config.yaml
n_layer: 23
activation: "geglu"
norm_place: "pre"
rope_base: 1020.0
rope_fraction: 0.5
qk_norm: false
bias: "none"
optimizer: "muon_variant"
Each number is 128 + 24 x the weight over its row's rms, rounded and kept within 0 to 255. Layers, rows and columns count from 0. Numbers have three digits each. The size before them is the row's rms in percent of the matrix's.

# layer 8 attention value, 192x192, rms 0.0904, rows 37-77, columns 96-191
122:127145090079148160152138122125116124091127120154098141111114086095114136133163137130114096109145163115118153159103123122110143097090113119097093095124120169153131098087078136151145086106134108133154116108097106115118121146141103127145110126106167092144103088134062123081171146133132110127
142:098106136124170107140171178135153126144153143138146106167144144141090120105120118111161114106101153131100118153099138087142125163115180120132146161092156094155118132144167087151122133116154109101173167087144146162140121146159120141116149126132097143122128151116100141097143137123134099111
117:123108153136192145111117137142066113166121177171093098132155114071141105120139146109107126085125113165146158111167118139174123101116142152080100122128143121143118152158120159096153145118122152147123071129165154136116128108098137123121147128177124143140098133139095117127137114147096148145
124:109096122123160109092132135130159160112119135155126098126141085130156144185167129112074176126130179131111101189154157130143134116104128118078097105137102155170146149141147146117106121129117109116123155123096124166131069111134160088145128127175131120165122132161137114188119122129123107161
127:120147165159109114133108135120132122086142171099126137105133140103168136137142110059101132147148106070111114152152143107108090071134107118116148133098128124118118157126151112156097121122127132147142160141112101122106116128144117136156117116115135113144115080102118092093131137129136117115
124:154116102159146149106160129106123156109105109188122133109113164129138153126120154156125155113142108152093107158131141133127117098140165153152135141116109195119101117115084142114151158141113143167165132140141105128127109144159179108144154106114166164175105113117107132157142175168134145124
129:123091129130201139115120118121123138112110131164060138117155136120139144089115099107124186157106129075142165121126102099126114148110110140117147112102150133156162073129110131136143123142170147096134097114117120124111159150124084149143146109109145103125155158140179139119164138148133125149
122:137156111130102081157103141137117137129157117161085139134149133120132134129139100140155166106114090109110113099106140091093107121105092148175116071141160150154106129113116181136120144120126134156121151116145117166166129169154133155149135167103130135105100175152114144115139096164111125137
122:134114121177125100172142142109146136131162117129111124139127078099127126127137123134129152136139169136128117134153077149111113132164121138112169140118095137126133123074127117103156140186095175109095133128116120089130084135108103125150168098076132124124158068154105145073108134146145138101
123:126168118117092147127097129129108105136111057155118106125108090112111127132124125146137107121100115090101058094114111163135131129172142117141155127094120096118139166188145128116100092089094103137091092158161197096136135156129104143141123106135128105115153100127135137093102115110183114192
119:128108133082146163107132145128174167119106134129133164160094133119133133134101118123123133137139113122098128125093196089138123139093151142112163130124130147146162117135127161111142111130113143119126150077143112137104120092141129120137131092087104150124105124129114153167118188119117128123
116:162126150162123130141088113143107145110157158173113136123114097157121160116153078135105129121129155128096108164097148132166126129112083122124125144128143101135143159102144115145062155132120104129138109151129081162123142118096142120143116142143123162113142086139040110111095121096122149095
130:130128093173116119154160143115110117161123188136124119129131136075171106168154148108121126131127125189108096102123130124120110114101120127117115105119135085107119114143166108133095125110140112104147124136133098127163142125185166132128112127106123106139132118179072148105138143097134127080
123:100114098142112102135147116128112116104106102076115136144128098119126102148117128114150153118095169157123116114148148101123126138168151149115139101122117144114112107119127102147150117160090134177138106128107111149116107109092148133120090157141062143149132128155134158122088117137106114143
128:080108129126120064140164116169097111156188089136125139085127131096120135097162117152110160158101108126140114120091132105106113120136111131117120133147139123137130120157174133149171128122146160100145087110165145141129119106085177131160113134128143072132127133135095109128132126131136163128
124:130114124150155152110116139149097124111130135113102106072146078113126101126207132118166123134139120149118116170139121131105092126143133115147111123113122089110125135130125117129093153142133107144125099130148159136176164133134131168072157150085137062103102113177124180128128149150075135077
116:127147124092109140112146142130132140117098121160134108115094145152138169122129135153092142140185126101111126143146142092135139102107129150148077116158135122107146172146169129141204119117128122150158140122137126122108128112162102106134143132138111129143102101085141151162117147110164094114
117:132128133111137123117126090164141136100135153126124116124085128113128104170121090124176120183086131098121140134127103132162133170156177149123091113154201139158101114111124168147126117108139111134143136168114136109113159111140106112102077146101145124115112125105152138116119149148107150141
114:125134178149124136162126113123143153076109099169100128150126149161096134134144133153144168113107091139105132161106079130125094107139065128107123136105094099139094148138119170129122112138115151141133108153113101129117144088127103123098127134148139138171120131107108101144118121085144113162
136:135141132102095108123131078130129170099146117170109165138114166143124109132090123125114140122164185084114127117090119096143124127173199102117120123135119086135133141102112129108127111135131153109148136121129141135097166113105120169128142124152096101109150151107140127132120093155129146131
139:115157102122173150092177164088160083087143163152109149099088165129145158084114155133094123128157147151136136112155122144093141105142102133093105120137098144134158133091158138164147125096102120138148181101141138149129175104110123122129135117132116117129092159119138135112155121088105115140
114:183150142120163163169152104142135098118143076123120131165152093185143102139145109114114122142079162079111122144130135102143115137113102118137115124115117097184127110125133126069114157118138106153135125147127094162132110106115128146120132121151093129103171172128122129161130119133117163083
129:141099112116173156170147089140112150106127184146159149108114107101059121113085121110154108123109126109118085183090093143152115127106109105141128088125138156079110109157148113126146127141110094144135122134110120145111143154135130108147145140123112178103164155100123105160134127098123142138
122:111143137141157122138099128148058138170158158110132147094102148138125138163117100135143125122088151097160093128139160173100134092139147121102136115149044137097147104133096154142143167128096135172137170145157159158111129128121090167124108118118120111125105110113147098161128132108121084126
134:131165120148130117094110122112160145124071097154172153150101137153178164126148109158119110099092137139151137156168145085098133126129158137125099130168127153118125113129146086105147126117142117100124119125073123066149164169146094145119143129133142092091124129129152128130088123145131103116
126:193140106130101133161115142052133124110128150118114105154078102143140153137103101093131146092103112145114129118124136150178101123173151144161134072170142171124132138154118097126123100135164113170141158135160127141151144131109097156122101096124150134087103149146124132127174123159130121102
131:104122129076107098089084099116107112092135164111097115132094184093150138148110108095158145124136139131138136143164104103131075095113098125153142153129144095133077097133120138117139137123151091165121098124164136123085153136126116157153141143079135120100066147115145122162154135151142136179
086:170115095138084117170118157093064120146113147137152105121138144117151112155111141128133114121132137137152153136126166104111113119141148145139157168107151152153118165111115145144100141105089130126129109166118156146093123071124128113114115123145149139144152127122112111124124130086143112158
081:150100138098128122131139098151099156143097122154134133111111140161145133155114147102113122158101145145138094137130093083157112072102131147119113137160121090089066126109118080150140104131122125146121168138133092138129082159154115111171136123116148133151118143109117144129151135096166168158
078:152159139123149128128168137106136153138123154112143184119097139153158167161124141144160139099147132142138129155120100114187114125159130109145128146125149149089150146147144118128133113124170084139130099131127101111121123197091167126134131116115134077074089156138168163100127142082126152105
079:111110115130073157094135156139109133074124174155176167123106115154107120144095168139134126114117175163085137112148064135120078125142139124126128161115096151171118110122115119076109099107143139113164152116154124127106161146154145121118151089138112133124151091149086112109131150128136157115
080:138124126136197120136133128113148137115100127096126116145106111132139135104173191132141162124166136116082138125151118118126110096135114134136124144141163114107127127148125131094147118109150149126141182137124117134133161158096145140115150163093132132127109128169149124163143125103134097144
085:171081149152158126133160147135111108147109128131167154136096149104145130109111147109156138124073111139140158132099133124077110145099076131131123141102113090149132123101153102137135079141088185148176090135099144132109093175094120128123148113141129124128124108108134137110099126211119155137
084:155143163117098109145118192155151148102125130106177121099162096093151118148138118100100146141124141133095132124123142138113150134117130157118102106152119112135141142096112133135128106148175094143103124091118159115100117098113099104142141170160115135098110146077083147138132122100068108155
074:152119132081147136172160141136076112108112144136109135116115111139137089164160119134130100160102119122137163153173127109111133129156124129127117159128130172154154141178095171128140129201142125094133111136132145098091164123106114128145113127110145143055149131152110090138124138110113159085
081:109102096149121109128118130151160130135118136147125122132081162112137134133121122188143150112107103154100175151136158189108104186154139113149136125150166139155071116129115107116096120150183118124138092118145102118128090092130121144099119158105152132116084126116140131128161135104186144103
081:146171176101090132151077145133143141125133085121151107168122112131119142126094110167159148141129141129114155122131117129144097141091127149146145158113148137107124152137178091117140088120133131122143122137126109103107091113205151132117125122107148158158146121134153178149124126154120128093
081:111088123156167122151114096107141177121165116155140064120101133129162116118141145113169186153137137122121106136126176139168144132194150113094142114131153152135131145163151113136142131132161121106130125139127172120105119089153073122162116106106122099136106105109128070114131120128154128116
092:086117144137138078120137130134123112124095088108134151144144135140132134107142153159153150112100126131110141138114091110110142083129144131171124090113106156083155088096089120075140142109131118127104131193124137142102135153134144126134114118123162156145138135151105123078128114147122146125
081:129158091098078091107119139113136104108119167119097123139164126066161136130084119121162160150127113141127143109086135102121133139133135113194146134150116138098153174114098105137177138099141135128132142151073109145156078141148115130109106122182162149133148121085144119155114127102131102121
075:146110173139156100135163127131154155144182146139093120099129119178108174104132121120123138141122113114166129132181098100093139111126142105161145131152158092129111046139127126136122119102116107107131124128141145150127135160140111108149150138100131142141121108142095139123145165117123158116
# layer 8 attention output (transposed), 192x192, rms 0.0822, rows 37-76, columns 96-191
130:120100085101159150132123135135145146120145129137143165197082123113157139118167113097132078124131124124116136112105108073117158137138107125077086136167124129141129091124146139113131077129130121111145107127160144177167168123158091137117096129125172146137127096147116136079122148137156120091
139:100091132094182112185179132163135094147171125143128177130122157133106139132120094144133151099144136122138111106126120111160156145130114148106103109125130110102121123134151096107133139156110149133134162152113111121105087145170178111107136137144111088136141158128115140155141149106150092152
117:113120151121121092131123098092109145090137130123132096120115108121151144130121124113110097106146161126137145089105100096107135115116079164048102137071125102136130131104127125162116145099159132119157129117129138132131153145108149144122125098157154126156141117168101129149165128128150178099
126:168089109149147115103116139116139149108119161151135176136110113114174119139123119160169125126166119132103156163125070132118127107102104109126125114154112138125108172161127148153114141125089127097111132142118132129126122065120140113085133116125130127138130116145148141165157142175119131108
132:104125132111125142133097147133087140083152150126090094166110125078145147137067130106111108137104116141147120160131134140133130125126098069132160122071097138130124140144151126119122122119107152136172116121144125098148131138155150159098103104117112158146122118141102108087136122098148129145
127:161114159138144169130133141170122123127134131133144088127143151120143119146135164161161126100148095139145162123151104120142140084107159096150115152189109157196158154104117169138152103131146124116135142109147137135175123126112128118147092121132156144125112116138163053111149114112124154116
124:144138133115151158145143129119152138129125150148126119122149120125053102062122110114129117076138113120141119110157085118121127145155142139095116113088143165103161122099133129140163123120163140126102103086124127107131125130141079097124132129129155121143142100130163071118132139110160162168
126:125137135080140147120097077114096148160131109113140131108143146110109145128157066140132103112140113118125114083099156156107121151102143089132142124118118125138118142145116162117089147137129147102160131145121083153142177102173115106111114084116143154189133159138114118155117134129124158131
116:117133146107126123107149124090131144144130121121087135112124144151105148101129123137100129149116127119103138104141164164126164109097130108145133160140088141097169159123131137105085112125129172101141124103113132083145101144131106100056125145150115158141137091150155135105127164146116102158
124:154112109151115139137137131096096146080100133165127159130114090126103089164141095152112113117119145109110168112130161106143108141122156158165072101119113101111119103134084174163137126149109136128119132147140121141129162133117137115149148096080129113134108105136122146105108152151157132151
127:114156153141198123153113150098112137120137125108130173124154137133156155143168137150134119107115066136120083114158156120156162155130108119135179158110115139156149129118132147110147135167097107124109134122152128104157058088140108123127126093130092143143134127129115133137120145143122161124
123:195096128122130134108139142092072096122120142108109134177117152134165151125129143143143109113100107143115087099131146112149095135098120141170156117139176099152124165124098102135083118104140135141140148093126139122158133139120150138177111144117139152095156131153134154092120092135128129154
136:131124109129184155156141137134117156138109160121144121147160195134098159167128155152131116134132096130131122125153129129098137095158122129140125138142116102111139104174116093148088112090164120105146162135077154108162112179116120100112126154141119123179092152182111142131155192102115133097
129:155100109151122129147124093129175117144146101167142109091062103125126143151133107135145089171117134121068089116096111151142140117123115132140095161136096108105113149147108132156142117146112123160151118162087134128118127111128147118103100155144092136128159181120098136115134161101161115163
126:117108116126142150131091137128127134154098159122110150149106146081127145138119115111117131139135151168143130108072192135126122134126101129166163088172126097138156152132138145157138120124174162095154106058111134123159115146124111123101130177110132137169123125138154162152131165159114107140
129:095126178076164131107139085135107159101142147104106127132149162135116136121100124167138117115139124152156117112115146100134132131115179136122126133117130092134118112111108082124109127118168137154127132122164132112141156126124058130140176137096095134066159118086149173117130168144152145119
120:088124133138166147149120120155099137113146162164141189136105095162109144143120139148126135178138082113151175152130094148148130137155111122149176106102145126139078110154130133095165141150092152125133089160151117107113134093142172110153111139117122136117159130133124119158126139100152135088
123:102151123142151092123102083155118125133133126114149125080123111097117176139110084113081113136075114116108124163129120146142132111122124152060083164166175089171115132129128159079121091104105102138130062112081106141122143112153159118104116130135120114124141129093108120124103129158150137110
116:140160134138093137105159128104125095105101116120123139131118144100154157111116152121165143092108132122118112180132207138140146079125128130139106124141128122120131118114105172185163075107120132126127160114121130146116147133140118184143143083122179143170110145160111123175148171136117148146
134:109159126098121131123120123133106143111137110158106084124134141168136138142164081141119155156126131140150107129142143144171152140143150130117102128132151107114121129100165123129154109080064138140178168141100153129117155085119095120127108128094098113110154134100155144135122113143137129118
131:147107092133170141113145160125114118135131117119109159110151162151123072122109150138108117121134123117145142120135145137116159153099144145155095147081135116137120118108150159102128161149129110122169120106112150143073135156151160155143127154114136101132109098160136131157118169107131131102
120:174123127113145113129137147108179123125108126112122123150094077141198126130131137143149123101164119148091064117116104095126143126096109160146125104131165121102136165106151118108133106127122122129173098160086102156150141150097105153118136098139094156158136169144141155135115128103152111115
133:124121146151084135123118146129107132108113140133151143113131131131130100159130078148125119128136116096114129165115118092137127133095096152125083095121182129118144126156147112129134130103083079084130105193123167157143105150153111124095113141110150164119130118136149103148160076140121117150
126:117129136107180136092096085123132139136185109140131122065103123093139099165136117152133120165143172132093139143163107122115153103172170099147124122103089116122115123116158102136117125148129135135099154111117152108163182181110137151156119114093120112112092119163111145104113092093110069146
131:086111169138119138137131119114142168145116163187161122123149147097090112109125090139101152141121132132121151152100138125117136167122127138133141186151139148151123145117146134116130136113165121149129127122109118108133137137111094162122121077101150100114167113152126111159093109149153088154
128:133134133122087148127141109127131153139126121117174124175128100172103125184113082168114122082076108133111103086153114191141158127131137099136137110135095133126101118102169137137147178149167118154102146119150135151145142135123117130148116128111120129120115139178149141074170106143145125112
135:096120129114086132101109112132130144092142136121114136111182125087124174160181145099097137145138164151117140165142111163160124127106150110143099084099144145111091138186108116125181101111135124110148157146169108123158121094116081111150108092130163109124132122102115160127098176118102162128
092:089138158149156104155125089125140109118154097147152084128132103158141124179119143134125122115130094176121148145132121114133135077080151140150136105174120143129152127126125131116134163148176128138098154145122129140147089159130166158120114135140092128147177126160167122123129117120114133163
081:107079108142134114084097178175184125092131140142108151136149127083107138104125125148139105112094137134144105122160111128106103111102124115107161150157094115126133161114125149087146120106140126127139141106160099091121125135160123098115127131116149121136108150120111156157127143134119100114
088:106139150147128166120152125099152179159145131133128154126126091146110162156134164118159114097127140097095122086057102146126117154163090111121128138133079136116146120121170140101113131150138108161149086157144143149164131145138129135171126093117146143144115142130140133107170139110100157110
088:090121104174119105136146152128110128150102143109095132120156098137107152107083104099132107110076135124135093129113176131122094094100101173148113126154140131138134150108123152150160122095110094136167087120146098192094127129121152123129149111110100109133062117139092166117135201095092094149
082:128088129119095148088151165132083112166101086104133120068140147107126125118148140120136138122087119110143143121105169162139115126107113130114137169089105157145160136140117119113138146181146117093171143114133143136127090093129121139168100105149114130083121156117161127130124088160145109142
085:125164139158130146104105125116107135175122146126100134149139109139097130113156157152124108160176144128132147156119097137142136115105118133110132091161157141135106106144200121156112094168106127127161122099180135147155136109129117105137156148104115127134101133101148100127119164138111116127
086:129121134119083117103187113139128100148129123162131187102138136119129118135085095145127109153154117111139168136116097101134105117096130121096128150068121150080108186124118132126120120105147101129169122125120139136150150114113125137117169146153131145125096158213126080112123100137149124134
075:105109101157125117138142142129155078148105097124125097133105098133136127100098157125096153112118127102140145143152177182121119134133144127101117117096169161138132093102108106145136105112111099065148135092066106167124121125107119116096128115149151110123110086176117144115070126118073096117
081:159117111115141113122158115128138098099124113119159110141136131133129107126145103080131137178151125108166127136149134138087164115108092107127108109154101159133134173124146099129141123145127146118126118147192187162123130098172117113103135091136124123122137082177137097075148142137178115138
086:124126129166120083144150143091141147115110113129136148185140129155146116120163129117105138136115134162139139136115153120098099139144082112095148135116121122103109121159117127117117142103144132084172109157113152142104104120150119097090172155144114149133101152139108118151138114175127120098
082:195118134133145143098115132089155146130100122165106096138116124088134156116120083124101167123142131120144139149126126165157126150106096131113120092114147137129123151155126122134145106077150129140087173133114151129079099173139140110129156114130101136107142112091144140148130134162132101095
097:127111125087135135183137145146104130098136147155163129133078159096120129093147169094106095128102108163123122157115110081162139146127092150120140143150163155067144126160140160131165147141169114135168129124106150143149127123122124136135123144109111153157129119143148095109136167132137125122
089:150110121106113111089113100120078117115145123090104136154153104099154148122125105131126078075141114122104113087137129138116125152147124127127172109141173104110107110119118111117159128097166161087102096117130159108175146104136106137139135146161141144182101125126135121096130082121103116169
# layer 8 attention query, 192x192, rms 0.102, rows 64-95, columns 96-191
077:161139141111099163122148120136162100096134139124145107146137095115137156146153126120163121177148153174125163167130157120133106176133130114133119094171128117135106131138134064158158120121134153127115122140106112103120165134121107129112089088121124140127154122085107109132127146129094109158
071:085113107189156075124161109139163160137137124137116136106142148135147115141137113102102159119133142104113119102092115125122085155118095153117102117093148134119111122117143139116101131132114120119168115150157145141134175129148178139112149153161127148092108157156136098116123129107113090129
077:105105108118134113094106097124123154144127150103134139056161106126107120154115123107099126084118143107083121105094121139140127158153124119104153151163146137137135122134107145114156131157130089095125090127138131108144149112174144150124130121115147150133046124161142105125114115085089114153
077:119176126116104130122104139127102167135135127135110162136100156126111143109119111095151122123142145124137078134149121153091100122129110114115139202130150123094144113149129120128126141104135084107130124154153131109106121119100155106155122157116147122160094156130133108107147114132100165118
097:119101124152123152150154161141124118129120118109164129119127143138156127131141096172142125125124102147165113105118123080135139145135152139126118144122109092156125124135102109108116101102138124116139148134105131171127052151083098120129118139150101126135164084120113145144134120158133127096
107:128117165140120111147119138112114144096137131108127122192125122139112102128174140113101106149153156153116094116162138053119105118159162124111119132128145099135137089153090153106103162111135112116138157089102130106133118166133130113110106147109115109145153106130136151142114114113113115123
111:113168120120189126102105080154090130158126129139126135156105087170141127147107120174113083117120120170176135123097088122103184122139145148114141142106147118134127111117109127141114120155106127139145127117120115131130125107112136182155097093134124139090135092097132089165151142147118124113
107:142107159154094153185121121122152116137133147120110118148117157099132165120116135139139152153084142123123154113101167109117126090141096109112097156155121130101133093179148138141134073144180130112136100127128131137152108132181143153132140138125130161138086132108141116105116147165125116121
068:117129139120146101161119149110171131112148121085087170147160083094156129129124129096109140108138157116085129121095132154082142155093112103110104144113116148091138133125131148130151133135154088105121103149154147101149107143178144145104097068167125141134101136103135135120163137128105113114
075:109095148123106130125147135104126108143120149154093126139108103112114105119128124146117125139126119146156126145128153075158127124117131144155146126135104130146151117128092110168109149114112147140107131085105111140119098127083051117148103148087111108110175116140101137151143123173137106132
068:112150082135087131144093125109102165130137087134132113132100126175087145143149153117115099150123125150150092112163138133137089131162148120109174127124129123130168109129131117097126123118128147132136149086147108141162125161068098110147140161129111132102169152112147124096152062167112153142
088:136128152145129136145151112115128114106150136152162110156096142125180119110129128151165147162094133151173127163105133090158152116123139118148131131097101108110148078112144095129112131091140175123125149116123130166120098139087110152143138148144104115138201106134135158135102132126149123104
079:139158156120098110099116165129134137113114099132123121171142095121091133136172136153100122173147130147110138133153126138093096112107158140100114137130114134135148147152109159100113145120125115135118124146101143096116139140159139106143136114142158132100143139171136112122134155132135146117
104:147160135122153159151169175121146119097102095103130140102132151151090136103133086116112153163141125101183139152114142157125116152122103112139148104137100144108119139160113119098095137109132083138176112136116079101123111129125118148128148112118137126134120140112093123156135148129154169125
116:120141136125151142164112131111123166107057119095109069139111161132120101161101094134104098087135094146122122147161137092122111114138168120144079128110117148151167104123154116143081202106114131116140129115145146116129102105132146143102132141146132135103086105153106111178142126138140127137
115:152113158108116163099119171131131127154097125104112107104147139122122103120154124132095150107126131146149113132105102178164125132054127124133119091106164152121148087120158129122127110141103132172138114126113143134080074130121126092143121094157128126123114111137126145144141132133143092174
112:139169148132131127120101144107097113134095142125170145152140129076100083095137145170131116130101092109097152112125118129101123104084113144132101144115105101137126165134148128160120138092135106129113095140095085114122126131092104141145179143123108126182138166130129080157102140146169143107
118:122121107145124124130138099117117151146179124117168144090107175092135108118164076145156117140127121122181145115148101134148118127111103103164127190130097163105125146112112083104125110137146114140139126138141204144118111128104144123146110134150126132113163171141106119098127111127187157108
108:152113108119110103134075148132106133114140100130112152133149080119132170112113131144102129099105126114125104113101105093159099094107116090122136149102112152099138109138123127109145104152134150116103095154104133152079143105174172147083127138144109144121138113117134122133188114119116136165
102:123106096173113108115120123156119139113119125136104172128116145102105124143105133140116106106090085131118125061123161080167123133097125141142110103109124120127067102127086154107090114131157128130120163115131104133118146135102105078126158143113178124090113123105118127103132140130137102134
120:137157106109087138139066161128141136117130112130120133101139079145123122179118151118120169130134115084112098188109155142130141110131166110122125132099095145175064112149114145144084127137129106100112108171115143134191116144130108134128124125130138164127131161073117133127098101138134132156
104:127124138095123078096129126104153162121150137144124150135099180131141102139132085109096165096151148135127139131151106152139126144133111081111111163134093124118112116123126149145110121131133190125131143131117129139112126133115133095150112129152097121136149130161142170127170129113154106157
105:138160113136145137103153094105117136142112103109144130070142143111141137113114094106115114083162144131119135138121151164100125149150126119135126139106135098152135106128102111116108173128106140092121139114070103106145135136147112110176151111150106130166092113126133201128169174112153154144
114:145130086144176134132135169175122136123132149112117127157136143135114113108084121125113127075133148111151124085141100132115111179132115117141125142118146119119160158107180084107106099060169121166119102108141164109141157147098065139160101185150137106098078146149104150118123140144121122123
110:100114119142120095134164087118124124148118129129123133128139152192113173102148090114151093108089083131145117127111119105134140140121139126138110118116088093183118135123127138133120107121159167114164087144066110156112120136173112123137140111115123150129110141145063152137123144138097092134
115:093137202121136129146099117146141157107118083149128147135132162116148149112171126078153122123131136106120086098171117040176147129135100112113141140143123110139145156131130128126162108101090127096137127131128116145143136141129115138164126108143149138117111143121173115148145124094155193113
111:121141144137134110123119099140162124104127172150145091139097071110148119137147112124146112128132110104142161110117092124103159122132105113088123126116114153134167131139148149135163152109135101141080102115120122107103140083136153136090128138104124122133141121116137112102143101114150154166
112:100152148128139165154109097129090128151114153142101134110104131157102151124142144110141146111172107097130089121126116145169117158110086122110117123150120129159091132154091177178187135111125107163122122113107101135113090105147131114131125149082130171166132118101153139126132139123125152111
108:104130137122089108161121144126154096193152087156155127084101125108103107178126151076143115125095103149132117156135140081118118130129117106135098117129118137115073146104131145116144103181125099115152115130092130154145099118112122131093067088118139142117126167141081128152144076111101141116
111:082161157095160132111101161153131120151116103162123139144134128120137156132092134137107126125158172149166170172126132119119150140166106145145172144137099094127100090116128162111128108093173204144111129112161157121117159112090126124157140149130135134162135111133157110100147157096109152153
116:152111107088149114153147151141160132122098156114115150141144075140099151142103156068094142129110125097172132162111133099105137170144145180118128134164065102074104145090092122122148149127107097118116126121124119134097121108119172166079101136124136118160120171090148118131131154151125111102
121:123110105121103149109087104128137138126194101113103076119155157156144091151113092167118111120184106123103096137128117137137114152151098162102124116115121107099140138137181102109136170163170132118111102161122111144150137141100134105150138128175097147132141137181155099159163087090114124167
# layer 8 attention key, 192x192, rms 0.104, rows 64-95, columns 96-191
073:119111128168139130149149126126099098150121117129074120124141132135117133139135155134151126136096084095162093116134113154133144082133134145150128151108153155113115112098134125096114135145124105111104146084131108152143118096104123152109156149101125106132147102146151121123134094133119119046
084:137133115137094141118111174086147087111111114149151146127150098128115105151055117155102129108136139097159141092128139084129166155102138098133143165138133127158113160150100157139126069144099172142100131165128110129159124142138127073151138140154111124121112119130154143119161179096133126138
074:107141132116100136115125161135119131141113137179103114165099103168124122115142118125119138083164147143146127121176110135120144117113116086138134103098121125181109151142128169173127112138099165138115133159139153119153155112147177114136165118128112118149109138091132133148110164161149123124
082:175079127118147118109115164098104118110120112107111119172157151129139156100171186131131111136126128120117090108114141114156093141099099100125156120130104117123110144152118108094108144129160105164158123113142150139134162124148174100128115114116118179113145074110105102130101146149153137127
107:136124128130141095138152122095126133152126105115119092139129139181145146152140106128127132116127108125122120133113148110138101099098118121119145156113108106139132114141099053141108139111126109160153124135120132151113109148117149148129118152158110143123130108134131152124159085159130139125
108:109144185151116118135086138125134173141100125122102148157124142118114139161162197157128128126083129146121095140111139105117110104133124150132175141118126090100129102126127151148124176109158135127108131089125114120156116131100082156117140191113096121114143092129148102112112157159139135123
119:133199167153158124126150101128148125143124114128161131140131118153144149088070152148102131123114101111134133138101108154143142130139099086163129170176113170151097134161131104148155100117096168164139138105144116156146153144117116167129123139155187103141109115122156146127127126075122102148
105:153154089123156131148156122153148142119131151086086155165061134157126082118120136112139131131104088119117129144115168101160130124162108127105151088101124120124107112169145109131064083150133089116162130150080145112135161107115087149110126098118138114134125135134119137145118142119090102157
072:139112107129132141137125114144150156122097112145159122133127182158109132120152137124150112148097097170116108139136094137141124148122125166124132123139164110118174128101146130110131112120107135131094126135103147119095134128080142161113126170047136154188168133128097110136112116194194151134
065:143137131129142108129081137142135128136149110101150122121137140137142111135113132137111139145144120111124126093101089131121166171111180144086166144118128127141150129099127108078112137148128088071148187116096133133110130117120156158139169120133158115108116081139110141082120116146117165111
078:159118153161173115137125127107156133115156152114084131082157137145137152129147123117145141144118102131117121161083093141121116077125089148144103133140134151111079129119135106110124151120104143148109101134092099132107111116114158150131108146097117095139118128173137139156092135130117113086
088:139115138129116125116154101105152180137096123128087155097161150139089120129158131086148130144087136119117110128139149133122083118090117150116106127107129115084138129148103128110105163107116070117147163135087123157115119160118107148112133152110114133132150136132103143116142093152112172114
085:149161127120130127161162101152100115123096095103154154122135129128135096117140127114129126095146142122148144127116133128108150134084151120152125121158094154135095126131127144151150145164070168142144121183155161143109116147161161102126134118148124153095100119116132128112146104110129155132
105:120157138133098145169108163137125162132130124114135129123117107127129134130162139122105140158118148129127121124127134130105154133102121097165125110106130104104089081093113179167140166139082121150173108168091101106095163169118125111107132164076126119129123162121144116128110175116138140142
114:087150164125147094130115126108093148091131140096090120120120155142147140125132132107147119116161123122111166098122109119100164150125131134156071106111160144107126096113179084177155145087109110126164119124124101128096107138123127111089198146126152131074108109130104109153148106132097116150
110:137128128134129147118174148118115122123088132102160154064167166101153135117098120142116142111107137126138064129112133142160105136120148095126129093150133170126132108076115156119185118178069159110121145160113099137128117112153138122143154111152113100117116127109164143172151112150127137148
111:153118115142152160119123112125159149143105137136126141113125153139098091093162103128103106102131108131146113104120115112118172082133125159162111096136100110140147144137130117146133136130138141142062162172119083108128080116077116082155166105093123137180110126127184101137129115127116161143
111:110074120133113129114169103132117134108186117153154132102101114103174129118146086098111143137161115073169136130108157129145153151122122138153118141127135168106155151123116156142166072138106144123123112137122128167123151124119117112166107150136150138076133137149149125071155150124151182154
108:102161140121113106115112148156142128114135073105149092129107087102166110174134118127126139105162116132121131167130097114132128123130165126075151115150150115149163139150134152098173170129138072115157121129080156146113120148125155116149112133096155166109173091109129134156156128124151131151
107:156116120123138111171142104127097124156097112137075113093128122143138154131117144123123114124100141119108117130103130141123110125120134135145110155129159104138109159150061127100092098064151109115107123111076123146121153154110075092188188140156133085134121107192125153122109135169133101131
112:138063143118124135167141146129125142156116105136098147151143060123175099128124142138136140155129106121082105157111128106126102138114143137122125127105133135129119135068118166149133128142152137152075142174114143110156162130117141133123101124109140147159132164105099113108105107119117136118
103:117154101128136108080120151144112149143162141153148136101119154099155146123146063088125120138080124088118135102132100144123143120094119077155150108164122081124135131140133087143134111155113139155115117161109120139099113114092116163132123114157104109100190164115107138121124108154165109127
111:125107124130117125150167090135112135173141140093132136132158172142135114117134084136116086090106113176126098095135123157146079075116106123142126131137096099101096122134096123112137143087094097121153132138108123152137098121083159146122124108101110120121134156091111170104106139144158158146
110:121134094173116142115169171164168099134123101103100136153139126116134146106083136132144119134100141159139131067105111127134085139103103174121183112164105096121136131120142124150139104113178127166137132136126156158135150143151106110178125167113124142109106133111110129109132141166077105137
105:105123111118133101140146122101164124078122166146121137133105132153089174116158115154147095155094131139118146149112153118145133101068145126114118138156114113088131152149163114124138099143107125139167132149098123096160096132134126170130118090135157111123108163121110168151100134143120117108
112:105167138124138130148124091135108151122128106127109095156135153110162114112168149105152114085123092126104098122128096092101108164145135146148141108135145126095139162109144163107162106138076100143106094135131112125085128112127170165137098108168094118115119133155120117164146124122126197091
111:135131083131116121144111135131098135119144145172121135177080086073165130156113152122116087102103133085136096134120115098113067112111082133077170142099137147146131152129107144160104110134125136118136101142122116124137138119146135156102136133099123145121114107098123126142154136125160118118
106:138135156130120195092156126122125150133113150154164153133121155156131088132143125122153088150121100107093100085170129072162102160146098136141122155092125158147132150149129149133164139099133112119140131136105148111097109099119114143092162089118145115151136116131104097146147177075139187122
116:123084103130098153138102118124110104162125145142135132120169105113145095127148133106159141097120120111149070117124140179157149165157088091102067170114086122107148148143163130144131115107123122144140130125140103180160095122139098137127130084112133151135129148082109103160162181096098131147
112:131140063150129190116045132130093094119122153163165143145125149107130112109110143148101119116136155113132148159146127108162143135167124095136159112107160096128151107120112157136134127111125131196121135137143150123132112150054162113107143105163150115142164128168164141119145153112142118116
117:114092069171117133119086117122132121165134142164096134093111106150098111137129164141136122150140161127159147113139152120144144156145077100117146128122122143130068159119142134119122095115145114077134154077106131101086166105155161150106121131134126108113110119141140101140128108093120105072
115:130137135142090131164121144169144128091151161129115084096112098129163153154126102162150126111157091114110149114147093180150122118148117143082129151100128149136147137109142124120145128143135162148099117085110123091165126144143139138138152131145134110135134163117151119130119114120095155166